From a checkpoint of a small transformer trained on Wikipedia.
Size: 10 layers, 5 heads of 128, 106M parameters.
Architecture: LayerNorm before each block, learned positions, biases, untied embeddings.
Training: a variant of Adam for these matrices, 619M tokens, 4721 steps.
Each number is 128 + 32 x the weight over the matrix's rms, rounded and kept within 0 to 255. Layers, rows and columns count from 0. Numbers have three digits each.

# layer 5 MLP down, 640x2560, rms 0.0185, rows 596-639, columns 2432-2559
105161134193088179157172075163109110130151066111078091126127108150135156206126083131165128162120108110193145093138128124174089131124073099112107143065146168137127130090089100070087140091127132142088154125108152125189041122193159133094148113185175079173132183172163074122081062090127205097099177099086144065066163179132082187129128126186217094190089116143223166104181092168043158098089
131153117079099206146129126074113139091110092158155133130077108106123194165132196183125091152170155210082135139069118173139174129193098120124104085121171098100123109122061155115060142168126153104108150151160125107152115164106101163126192117179087122129124113110080107094131086100106134135168112143109162096121082164159188124122155114094122164123141203104094163102094138130084184070119
049153164108095125093159215081099101117137162138215138123151128138100112084139103175103087121073168222043097113132155089161091079127157083127117110143142098110099137161126122086134153119077110138122070167167080113111131122102077141173054112121183071125085087103118061120161102127165144139173098122158145197149163090164133205097130088125149105113113146126202118119122114151103170163097
104080094116101092150143167127111116083071183147122176152153095092090098102193084109125145155069166091178113119093117194123122105141119159079086099063144096152109124135124128190141143146063102109103095162114167093053078099086102135117160150078162134129132147082169140125157134153105092123147116076147131173171102126164124122134128074163104074044131139148127118130124129115097138096154
064137060139128069130143155153184142099101112163171161108110139108125140097096103130118144152127165179128144162132118173094089152152167073089090180136053158138131123108111129122165111152139106140112128091078135151138116110105094152132150098161199126132165080134143150101097132180183135144173113106159133118119113141122168099147194154108107096126149156099154176069095107098111109156104
128158126117127131153124146132119130142141108147172149118125131136094125136109128114141114135132104154136108077135125121123138105121152111133102106120107130165135162155118160113125096160132120132145150162129117129130138138118152111142120106153172164124096135133107116163115103126122093099153125091145098164157134106096147143144112169169120121145135110093124111116167170122125084147126
113125130182168096085191139120173063162169151099167090192148193113163031147084122092141059082092163185118033122115174176109154128105106107107175103149151117103097130105130145109113162090120056149105156075109138147130124137108144127094157098159121110190128207077142145089123114122147173135099167159058156114140156181129111095128070107044160085085096180086113041120114149125167106128172
113125147149142090150194139102086126141109066130092131081146143097124102129136170121113142123119117097148128108125126117176085101152131133176162124140196115118073200078170110135124145186140164129171132141123152102104142137108061136136162097111127148162204100129190168184137072124072138092135060165088062098133124091139130126150141109131097160115148129155056112167203155153133117150098
133125187156098154096105153104096116146112150146136238091109091125155118133098125089176128095180150091150139141168150177123111180141145067144097091067180158063140147144150072208111150143123165125133133189135133138067081159126100116111112145157095089155126100147150123119061182128138197179191166108119115122133160149118071168089136132094141183105119107143161142151110118114108097149108
124139150103097058073190152125076099124142135132145126103139150178174097083121139088116151122134072101167101134113150132137131069123146123159107161176156125115114098130154117093144089153129144107141119136118143097099115135189095123132106072134117124173127129131117172089146137118125106136116086165108133112128049144137127093151069129136099142154095134155151133156118123140116116142106
133131190116200090121212129087181174115147132129181091088115126149136167125134148160146119094127125157138109160219115149146123185073087160198157176137106062090191097182172176160085166118141108138158141177130149170146082079109108101103149152143091070190139171132138118104154148134089155175144091146095145119192153083097111081139054091078118116128114141145144148122091131157082124119159
108169097132155138095118120123097113115139087095109094078134104126146153153128122153138152103150126091116147070168151046120143116152105098125101183174174122158140128126174111155130133118122158168205152135121111129155127086151135152123126167118105108091159138140113120159157125107157109079098135160156071151118113115182166145083150150144148158107163100127073133112136113185146125143118
143158111162101150118125124101134115091168124098162096120102133130124142112152094118090116127099109127052164138149123116143118135167174204084159138130127072136121136174164146144092102149155069098151141125179154162226193186112110147109125139139141090172110123153137091146052094142143161125136130172111128152110115154131112152133106122113144157120127175104070101122139057123210137153148
160112122147140120105110069150188084157150106092046095157106110103152138169106109166162129089161132131146123129135099142101131168104164116086112101159107100156107156084146073147170081102115082137109127073192039106062086154121172148099146072085141192138091192119134159115100208136131123137091176155150137137148136108176082107127071107159161099111129094119161110108158084131141154138143
154139192152118173107213126118147162153128203102230087188078124097123093115153127105106147096117148185130051110131154128131102160136104121123150132140140156147118131183150076086117142112134164145121130112107159151135121179099140091112111136143177144173120152098084111060089139190210159111089134167096152121148121164139171128071131047154088094211174139143178098117202105150166149083102
109104139104067094168097158189119214154124129145117227096142136148101105148057104119168186103057123136123100151121123170153110100114127159140089111069151123126099135185147139138112128158071135083168125144114159160159104193117150117182142085104058168134114133159161084112149116125081124129128151106123182108129139160149117202115106125171178155126132096086127131123132101130105080160045
174142072112187099127040110131140177089166119127158130089102097167158111088162069145124141125127151130126137130095114123119156062183163125125097118122116175141170135171105100108148130103095150112162132067115122140166046129122093164107097101136119143050164088068111159169089166095164092176152151106160150153132108105142103087114171097129104141123110046158063094145101128089146194180123
124161125123130125162112111103095133132101128101121050128169132131086107129150104108157109143148132107112207140118129083174070126094120165132096100100118082102137070102148088126166166105090146111150126116190155096100109099084095163094145175106185128087106115143144160128109133119090156174098167069132142120140085125195074101188127159128108116121141123146097122097140106107188107124130
146119110195191127156136167145136155149224122163080163079078142175111151081098181139077101132110139055111100095159150133088110084125096122155110128105085164189122078166146122169136143126135057133109122098116137177187144084113104130128131206137108101146148103121087075129134146064124166094164124173128135153174117075109094110155103135127124119114163099095126122089121152143131115163154
134166100145195127198126112117095120159139126148122127122143148163133102120129149098144180121123092132153117142196125132142127119154120134115131097050109075145180140106075163117146143141088102104111151105089194135118165138113143112159135118115087105122115077150124166083100158147074121129168113127094114138137147089055186130086104217080160189118133137134101179151102190146146070108143
143105217109130154139101129150093128121133114148086146094116133174152114170159097102118116145054094154096073121138099140188155108181137129113160150087184130172105071217156166132142143149144126123118158083150103108159101108125151144155124141103133125102108137113133076147156132135111142153119110076131174163101130127157172143114109158134124114093121157152142078121168148115101164134089
096182122138173079132172133156122112161106151177124129177140133118085138116137127107146153118121144122139123112159151122142098163113117080139172139163146086132121126064131131072123110131066073129043125107126078123085143098185106135137173061162120090125168187141126111049098114119203109096150120108115105142121144128100133115139076072117141084173161103113128105096103155149102118110179
144149115121077083151128138071161129092098117151143162134091078122109165115116124144115113168096118109157150139128150141148121158150135091205130139147124121142128066186117143134148111151160089136118113108144111108159143126144170153167123135096149163096112095180109087166143185150107141116140064120087117180100149173138082197166139185073092138133090074133132151120100113153075165128130
186211111139098138078097070127086136121104121096095131080159078142196130111158143144141208085103095122134150088149186144104144142198110107134105110184116187133144133103116131087128145113133115069111160137141089139148073131155141208163121103098122145155191124111160101208131119147136151129087149107165163161155093191145098146154146156178154180117163065076099096104115166114129118135141
120208127066140102110177153106124146128110165116163165121121142063137142163133121155174160122130146181144110116082149134115122193166189133130114089127173107148087117180155108127140123182153153111149140205099092150111170134108115208123173134166133193174120198132148176117191156094204115109142136124129154133161149090129129149109119174120134131091135157174165161171067131114136120153116
108191179144111128148128131066110098195138199121123100105086111131162136156099142123129171148095184183143080136138158130111093140100146091155213104124135132143143148142132064207137121107094113178116149167102087035163150164111197138115123086175193066180107140170124130139179120204147170134112154146114146098171188146121076159107117136156134090135157121091112155151139101093078102185147
137095126066128126122102163163125128174191145143168141108147147159112152130132133148117109100164168169128135193169141135150122187145126152144160169091159139124135188125118126142084119125155093111187168098122088101120137092116131112122123116093096124134085109179125113167109136116056139151140119144134124101091145131118166147118053104170111088164099137158112132116103144150120112148179
100116162138164136124198154170114104147182171129188192081156121175106192123134153164163154136135182208027110122135127101098087128063138085160177147108067143134062145125120071130134179094118104139094167222156084148105134069096128125131095148175124083157141119170120132118134065079138120086123172121088214145138122091075173163091091084122173092123130225114152094159158153118072150118111
125159103153202163160196072128096140092060157181080115145160121076128143158209164113157131134163204147160136127076116078172111174101091130048183166098172133099119236109133125139129168128148161098170115148134199102126098186119176113096094088063145097136145137217094117142090142098106168121155127136141127166150120161142138123137115112158182128137152120071003120062125189101091162138138
111133105127139127108146145130165148091133137157095133114115142093126112150132133104095170116098157129139152116134140107148129127104133146130142110118126120156119136098097090170126122156105071140109120129119120076095142146155122129129152121117176134117129091092142151102109134181153127119158140151149140171113159133089122167156119136095154129067158173147134107089191080114172121123117
079150154164159117157149114134132132174160190118116120114136096080145120191130134089174053132063076122073089129153189128167142102094113088093142086079137189221126129165122127112102110111147131086121213140152128120140171146102123100171122121095181118141080131191099065164136100125141147138139109171109164110125109089106183202145111197179133093101131125129115156107129122210136138174124
100105134138168182128147179140135121147120201161135109103115133111131129148174125102122168161090102225128160118077123132177090088103050089099184138061180203162143102133135085104118156183157103122127185212124187123118117146070115154115134061191142120093082108168108100106102116108141135133114125128167152109120166128133076163126214085097086137127154151149110130122114118146054154124101
154135139153105116160154149119110128126082098109149112140133160120087073130153134126110169170072212176142138127091117129105120134170144140095154134091132116120095191061042113106152176149128130119120156136126152134147167179098150185158168105091149145126114186088147100080102125157026116127132124120152155199150161114097126101132111144133140169144146129102089103192101151083152128235096
089123093185124143137115150097176129108131207193117114166144141097119197156089098094143094069095101121168159143132142133087114098095139112098066143105133113184160158212103103121089124126127112109136109211109141163150119147116093117116176075153191111130163103109129032159132117155202030140165162114103090115154095129125074192100097146136106076092169145156166199144140095122073085173171
153192141157150074171138113096136129166121134094104132137130167128125068120129120125157119150134122131171133131141138133133154099104114127141107114091122154149138131088128133158125129140117137139109142110126108146153139170171101090186149139156164097111134069173119072140151178156153156141162119108099084122144137186186078195147148123141157156163095132083108150075178153140148123131041
166123156096138113149166106148132084139124152110107123043117112148126122147130089128142177115119099116116122110115132100105067153076135054081157102109096148109107111112063083159129149087119117116107156108121143077115135150056142104161106165249153126158097178168146117126165167152163154095097148132095112165125130108119123119103053111193184127095130123101088119130149176114152117141162
122125129094152097096146133079159123143151104110091096136125082127131111127144136130153156102128174186084080162111098160144126207082102108125089117152162069127123041088107086142145156119112161142112162099138092157073125175101139111128136135065155097117133105224153123119160084108159111150119051099154081126131116134175160128102149115089118107134100088098095139061133103148154127069128
172124088122114127122088185150166131103138122167099113143094089112112150067166096138128104089109118086131146160109131125153130172107143134109148144111069166102159122148107140111103164109108152124172088097139137108154143184117134110138110127152182110142126070091150058131158149107133112151151138101206107129129147098104115163120143078150129122148188070140158131103161084088139130116127
142117076115089114153107064165156154125155068124093111179177066154110159134129148088194091119162150127135182100101127119051208109112087139066138134143138135129118133119185142141137148127125154144134107067073153159165122106172175167079121154173114187151187161090151175184188116155140104104110137119146102131125080220160132098172209103137233121150136156117049132109110177104075128146136
070109172092146124067180153096127064119117188127081137174138167144121111116087133126162111138048123173184103140107181135133122145101132117148111111092108184142127161098085081150150115140122037127118157151121185118065158102143156097144141054153189103188113136170119135049102115193130180168113147104086131146125144093052135163021097137121173113129111161123149152160152032113078138139073
130139149118194175097186148167232094072137132091157151120086088155107151105165139154137141168119100110113125123108123100132180087122091120185097131167105148141162122166092104096131160144216124163152146162136116136073113111168114132165076111131177151117135164158149152139163117104134085140127114152147102100163090108097178062195151114144181144139187066144133132108077122110111201152120
159070134131126084045087147122158091107093128118145169123120053123170163111087157106161133139192137113049087148080145151096097144113132080118073130089134157138103070171089179118139152106154038150119105060169070154056175112110124125144126146118136097177092161122205098077160139176177146181080110161083182166109101100114103122087116109052113199077115198127182109141115144102102141083179
068150121204124114138058142171138142129132114153133071106098120131092120127081098112168096086159189082122113125145109144110169115156081177120127132150114144114117142163156105111061173075107147166086066119138107094193076147107081113126152155128128123139114123092145109132165188164134162128083145079115099074125079152152169161122141070184152098099174075129134121085131132088140113072133
132103081138121102151074069146124135176177070122113157097167105114146096103092135136118103090181120107161140121143125100138164123160049168171066145161081146139114065134134166115125143137130175108101129094134098132139073068176181151094254118142092176131180112125153156179149183117055139121104139153151139147152158119142117091108149166098110139119055119100096086106102163104076150065171